Weights of a small GPT-style language model, trained from scratch on English Wikipedia.
Training: a variant of Muon for these matrices, 127M tokens.
Each number is 128 + 24 x the weight over its row's rms, rounded and kept within 0 to 255. Layers, rows and columns count from 0. Numbers have three digits each. The size before them is the row's rms in percent of the matrix's.

# layer 2 attention value, 128x128, rms 0.11, rows 45-63, columns 64-127
100:125129086102157154162104109143163165180071098160122100124117144135126117132133121124142151126104115154151117149153117108156111115165139149139149077099164081112114157149115132136147110096149122
102:139158140108132133139152155100134103107077094140123152179115123127138151119146123142116141137105105128109145144090125144134118114101115130112128130105123117152078153105063137148142144124159125
098:118103142115108081112156170093098109128151121121164132115121162103173160106128154151194133115088130117141117118098107131178153089117110123149137161163126137120108135116163124128115130125151153
096:079127140153178122131107114159123090069141149134138131105127137170129137134116149114105128117109126126141115154102135095109130140153154122200119156114162166117083126132110128059160157129141149
099:112131160148129133135101117107136121123185125124152093131128135142081147094093135162131138164131144123087088082094122101155149118152145169105127085122086112136108159092146138133161116077131111
100:174150136071119134125121143114125134137111118129102127083124131159128104142095127124103144105105105117110128123159061122096137107108163117114122112103118113143161145104146127121128155177091153
098:148111110153134122111155133131125133125149116131095174169100123119150097136145098163115090156176089115131125126157166117087115077121160098078128090101154132082139111105120128121130163103085160
100:154138105155098152068114134146112125111176155138116113136169097154100128122091115135136128134095125103141151173117153125105117150155128098170133116118120152157089159152158142124126185092142103
101:149131131155085101111117113105134142074114141124123161145099129157144158108094099113124108125148130113118090126124105135152127111094145157121153126142115149141096123125087105094147114157113122
104:117136086144154119153110156121158114102132117120087120133159136096113120114138131130159126116123130129161132122132150158152119110150173152126089164143067132147111124147073108171109142132143126
105:138117127111136152093125123141107115086166077121130133187121116116094163133176115137134119155139121168132147100106147135129135113135099119177157118132113085079138188154132111100111140060148118
108:150126140183125116111130073157167076141120153155146113110126142087161118140175135158162087102114136116130112148098150174138094133146142131130165146157136110102120136136121147108168132121134164
104:132096112170147129144130144106100142146163102149117092162133099141136163168176125098106086100081155132151134109122143112114098080113098150120103140093146150145133141124090105077122120126122107
097:151128112108166119099141185159080143108117156131110103153088154102099118103130153168139076175108078092133081113084123116120143148161128147147101179136101093125120115149079161167107138124126151
099:110107142133137134135114176141130113138120178112142137147125120102152133117112129097173164133167136090122171164130086142119062084164136132115096102153157129151111134103174100090129127125133139
106:110145131136157117126110128129167148137091122111126090100170121105143124166143149149122111132105140156110093142131193172156098109090134157138090106150128128159109125155172137141128129139098096
099:134160153116161099136097134147158150106148155079142102175138106102162072074154120135168081129104191129166109152154112117135136154104142124126140094084135158133152133147128151100106130162113124
099:136140133111117123135142070147092115119107161149120100158147134119116094092125130125171157142145140121117151134128129129123133105112118113153125136132141173121179154116097081160136119180100115
099:103149129100115104134119110132144109079131120167175180142119096124130090153096155135142103124111183091101089129125161114134104170116140127143135124107109125123150129096138119127121131113130152
# layer 2 attention output (transposed), 128x128, rms 0.0935, rows 45-63, columns 64-127
104:116120083100162159168092120149163173188062118160135107130126137129130132126135123112120155123105108152142112165158123115168117108172139144144141079102161103099114140140114134131127091097143111
104:139149151105147137135153156093132110111075088153106156169115124120142154107153122129117165146081119135127138153085116126125121111115127120113128117106125114157093159096068150143137146106147126
100:117098146132103096088143153104104096142154131120148121113118149100177159104138151146184152119090128127140102129114090160173157091120089131138132160143112139115114124127157124106117132118169143
095:075139143133168100118113110155131084082133152123125129096129142173117134138122147113095123114103119112140122154099141102119124137145157131199110146107167158107091127132108138070170147127155139
098:101128147130126133134101127120128132127190133107133096129135135157080155096092135170143139149133156130106078080095121099149160120164145170105115091111081124130111162073142134123162103095130118
100:167161132078114133125108137123123136152122136113100095075134121166128117137123117122117132112115108143104110138180079141100135090104149113101119131087117098131155145116143114105108153180105162
098:148116125161143121112140122131137127119140098117098157157098122112168097151135090173116104144177089111140110126154171118095121073130153097069138095098155130098135115100133127122127169119086171
098:175141096154096151076095136138123124120148161139109118124163098165087145112088095132133129129105112092144137183122155138126131139144122104155148105113137143156093158160153131127137177100153105
095:143129132142079121118134101097130152084119130127119158136098130138155155121102090109123105121147138107120088131113101126142136121098148160105143115147106141140098129134094100093127106137101144
099:121134077143147121150102155106157132102157130113068133139155137108100121105151143123164123107115137130146150129151168157164124115136153149113075175134077123128119141140073092143140131128138108
104:132107124129133164083128116134111106084147071113127105169106117109100156133161123143143121155142120178144136090100147148118119095152111107158158110134107096073132189147125118123128139056153121
106:156149126174137115130113085163164076153148158160135149127138135097149135121172156144173078091130136116117108143102140154131102144124146142133164153173136107097114155121119118106156135114115143
103:128101129164146122149129119096102127165157099150140093172130091147135170144169126099107110094078150144146130115112128119113107069108102157124114147093143156142124132136103094094108106141126104
094:154128125129161095106151148161080124121093162123120111134082168121102116122122148160141084181093073074136088109077119125112149131172130152148103168115100084111109105146089157196125133125138166
098:108110144128143142140119178132115117137121170112135140142116108106155137107113129099165148141172144088116156168141081148117085083162143136132103108158156133154108129101164101092113134132139143
104:103127146147141119117101119117171138145086120115135085097157114099138138171129137147111115120098110161123094146132195180154094104103128172139096092166136137151105110152152146141128116147110108
101:125157162118142094136109133140157138113127165079139076165132106106137065077163119126169069143108189147163112134159116123143138138108149113127121105100133158116163137154116146108129122149129139
097:138143135111120140130135075139099121130102169150113110151142156120108100083127127125157158139155134110095140142138129134122135101101121113140133133137152176110180155114075070160155108177096111
099:102159121105108117110128103147144090085129117169167159143120106130141093158105153126138088122124175095098084129126157124134122171117138121138133118095104114125155125110134114121112136121136159
# layer 2 attention query, 128x128, rms 0.101, rows 64-94, columns 64-127
009:142103155140134110131111144124142133098109144160173075118167098115178093095133122114127149129128118100117114103137140115163115152115129121121113120100098109130102115134142151133127207149130141
014:141127201112108114075151150110065127092138118146114086115134099124126127124127146123161126141172125145102107076161115136115137106179119117160100122159091116133126135098105145133140114145174157
021:128108138105089139145129149132150144148094110142121075115165100151155112097098151122139140132134104166170089109159124168143139141157177133144127129142141123164174121124160092126097148144131160
026:112125154119088117094139139137159133074115123145140104097092130124145121137127141135113135150085142169098110106102098140085133130138083147147093105143117121132125124112138135110131120118103120
037:166108131103142144166117137137104117148151119122170116105143153123107145178099137129121131131136092109122141153142144135121109145136174156087160128182167140096132128114119138123159111136152164
037:091161145131150139126134136123149122099152137164161167148093132111119131133151100147120120133141110159083123128121125140121129086127080131083134091114110142096123109121098165116169105100111108
043:125084127142116100133155160106142111113114071101109112125153144116101118128175116126167121160106133131144121119136147153143102114143168119105129102100127134139128104154115117129118142150156156
041:108097138114170139140176125174127120141105106113122105118117122147136128122084135113099152120109183154144100141079103143098087112159144093127139116110089153155190160131129137148123171125101172
012:119151127092151144130096122104144112147145124138118141163177112129140128107150119140142107105149131141147125148154137099164162157122094158159104145139143118123190155101167106157095138088109108
023:133104162137106130107152150136137136114122095144127093104123103108144141171152165171132162134123112165102068125126137160133126168128139122136108150120151109097129104114175136117055151127132145
022:094124156155110146118155143139105149086072119131145054110133091132139152132125161141156167137110138155118133131139123139146120151131140106128118152145139102155146103109134108089076174132134141
032:105119103115142112123111108097167115128174163111093180162098135119131126147149130131102074099118153117128135094133121128135136150083087142134107133120102117088148112159090159148175082115158122
039:145100150125148123110115141117126105161129116157143125141163143104162116150109117121123129153101084100169098139123181167126106141144161124101148110125143127108127105142073107136071142141139101
048:123121123132117152067117102170151112114091095154170160140104135108123122123133109136116120104144133119083171135127129104095132166113125140134113134123123129146128132106100156094129133186098139
034:119151139180116101085139110146136126150097146121122090131139123120128097115092123153145091105173128136138085167183125106139118120149122092132115129082114127113143133097138101111107126134124101
042:142124133133123093121171153131096121099143130127169112125120117124105155144097138109135151169131122140125116112119136157135089141134148112139150104148120120119139087136151106117131130104142136
136:160150116134123145126130083136103137148086122121087114188124136132133124099101096127151104118144156126145079141119100168140109155133150106093171182097149133110097114138165083144101116109165071
134:145157151137130152193156128151105158094107175124117088135153115154150099159067151118163169143166065098158111134167122116121110113161161104119123104138133105117172147124123090156176127137122134
131:104107101100128129124120096090115145133140101140175155162127122129139109123097087104118105093138111098170120138154132137150158160129133182100085132095169114161148076141142134138128148122112102
130:128137127123105149114141104111089106179174099166108161127117131111132144149097128141127113111121112106153151115094113167153128123109132148091105124128128115120120176135137101133136132094137150
138:111145117138132089138085130135118148163077152182145123094114111119138121116072103116145119174142113115104117097093138120111119118167152150144145134136169117113107121166155180140110151104155112
144:126154107128119118140170098112130149082130111150145172103135156142166115139145149094137155177113117130138116128137137159117136147136116115130127135077118107152146150128097124125159174148159086
136:111147135179130111146121147143151109139132103108116141104090108099133110151144112085144129146147128126112134119100115128110095115151154109115137102124136149163142099135152118130083139110129094
134:129149088157130144154150143093121125117126085121109160142132129140138163098115104114109092083111108094093136139133116165090132122145154078127111122073128102182144133125166164133112089153129144
130:178145118107142139108145156140127125135138122121119155144127085106103130123124129100152087111128108133132079158114161079131125152174166123100115117151122141121166134120160131116079103142170109
131:170138110130101126097137119158122074115098127154085163132155109133087077124113135098150127086142108076146100122128150139118115151121074124159119168094071120118160132146128131091118174131154149
133:116158157134158151142132154141091106144108092116114153114131127089106121108123113082109161131159114109110151162143131144104127132134114165180130107121134135117121109118122097170152130180096133
132:125133138114147130102139129162142104159113121146149108170131053109137164141160124137110154139109147124111074111128103148159137103141162107152118092110133160115125151116095121122110141171112125
143:189127172163125128149080106148105135103112133147134122116189152151102108106091114129131127127111130157114160116142121157113143111115127124113118098088093131120123137127119146137147102135121108
134:141172095123149121166102097111120109136100159125137110130077110110172133168121103160146108105126095129106130123141128111145143116089140121135137158124157146125152144182176132102125101148132150
137:110131113147092161112107158148128129137137114122113147153063120163120128120119138134137168120072189116102147104150146134134105140109157137141111122121123074086077078122099118148125164143100131
# layer 2 attention key, 128x128, rms 0.0998, rows 64-94, columns 64-127
009:135132112126135147112096152107141122145142095091100215106146130111085132131150111133149124139128131104113140087127101093145117158122114130124116167115143137101157148129177103098108129074137115
025:107136098171146156123136142112137164153125114137120101109096139100164137166143156154126159131133127158121131119104113126130135131115172131125092136123175129125146107133185142149091088098133146
019:137129117096173128122109151105123104097155147137124196165137177144109124138115136109110132143171124096106113156147132135113124145085107129108163162147124132109087143119078108085156126142109108
024:148147126122115166129173104111142132133105138103114109138136110080125112122117097148180132119166154158120168157066142102165134087163131104123128099084121138127103148149149094137126149104112158
039:129110124110142142098118157127121109163097161143197158151157130125128155104137117132094118121160120129098090171149142144120113141085162154126178127147122116126127152125093125135126177174125106
040:093182128098126127126101146108132114121182086147117117085112112138163120149133115139138137108112105153122112125130124134119161138128100155128126154148168102132155083114129138131125083108132132
059:128116155141117122110112093131124101134116117117158132130114126151108117116155092110095118140113098101113128150148133131119129142138106126116164108173151126138130122133111122134124119134118110
040:147110114137170154152100124112113173125112141115107136088116112112084145102106122160122119127124134136139145134115138090112162108112146133118073127108159135114094142120116130128224135139135139
010:142146165109124131111115137122137132102107080093162123113100126148076092096101119138157144141134107143136134095140144101105130125118106101118147186156083140096135145108111135102133124144156094
015:140094105113145094133154135123132162080095129114143133143118141135102124140116145123086167099146094132113204133130126159093149099131150177110156058160136138117098128126111137146183139108148121
026:128104110124129086093136093133146157155132135157116135122103107098125108121148149138152115127147094101136147126125140089130125092112091124144111122119119108118109163148088137107167117113138123
029:140182158154143173112120155121148117094161099116110107158105148166123109145123149122115181153105164154117130146118107135156119160153154126137109128145160151134133100132180130134077114103108138
037:110133108123124132134125135118140137125152117129104125145123115147125137099119127119155147136125115113148109102169142106126137145101095120123072176108103086123152101084111115113151106129131131
061:127117113136103133127122145124137164137130138111083130135149134131109142117123149115163130126131133158142129109151127129144111156143127126120074155118112118118164139092154099109138096085114114
033:120151141136145175078138127093122118152135121106130141094109132130124133141165153118101138129115121167100152099129164158119113167133137156167083132138137137112104152140161114134097130135110104
039:134149099088144112082108104129123118183158148127124146165174070112158128172155127135138087135155104125116121145157119113151170138108075146160149119120118100149125150138102114132133138124136096
138:158150112136122149120127084136105138148079121122085115187126139128133124096100095130147102119141159126141082143120095166144111155131146107091176181098149133111096115137167086138100110108160078
135:146155152132131150195155132153104154096106174127119088129157115153151103165071144117165172149159064098164108132165121120121108116161163107118125107144133104117180146129130090149174127136125137
134:108106104099130133123124096087119140130138101140180159157129126128138109121099088107120107088140110098170121147156141133148158159129133179101086133094171117162149082135140137140134153124104100
132:125134127119102147115140112113085106178172096171109161134121126108129143148097132136126114114119110107152147110097118171157122126107136148090107129128129113120124172137134102134134130101137143
139:111147118140131087140083132132120152162078152182143120102113109117141121114070104117148118175142115111101115094094137123115119120167151149143146134135169117114103120160155181141112145100152114
143:127154108127115117145173096115129146082131116148145176109140161143165118135143146091134154179114117129141117125141137157120134146137114118132133139079124106153145152127097123130157170149158087
137:110145138177124107150120145142148112139130105111115137109088107093135111152145112086143126144146124121117134118099119126110090113150155107113139100125134151161145095132153116133082138110125095
135:129150087154136141146147140093117123120122083125110161134130132145138164099111103110112090086105108089091138144131118161089135121143153082130111117073124104181145131123167162131119089161128145
135:176145126105142141103142157141131124134139117120122148147127087103105131125127127098150086109119105131137075159114159081130125157175163124100115118156118140128166134116158130115075100141169106
134:173139113135100125102139115160122074111098125156080160137151110133090073127114134100148128088144107075147099122129157143124114149122079122153116170093070123115165130149130131092110173132159150
133:115165159135162152140131148145093104145111090115113152113127131090107122108125112083112159131159116112111148166142130147106129136140111162185126110116136134120118111119120097173153138182099129
132:124138138118147131106142125164141108158117122146145111169134053105143160142163122138109156138108147126113076110127100149163136101145162106153118091107136164116126153119095121123113140167111121
143:190124173158122124152082107148106134101114133150131118119189150154106108108091117131131127119113129147113163109145125162121145111116128124117117102087091132116126136127115144139143103137124107
133:143175098121152122164102099114120108140098161123140117126080114119171134164117095157144109105124092126105133128139128110143143116094145123125138156126158149127155147183174134103124098151131150
141:109132117148094155111106157147129124137136117119118146155060120169116126121117140133137173118074188118099151106148148133123109143113158138139114120122125075088078074116100125153124163148107130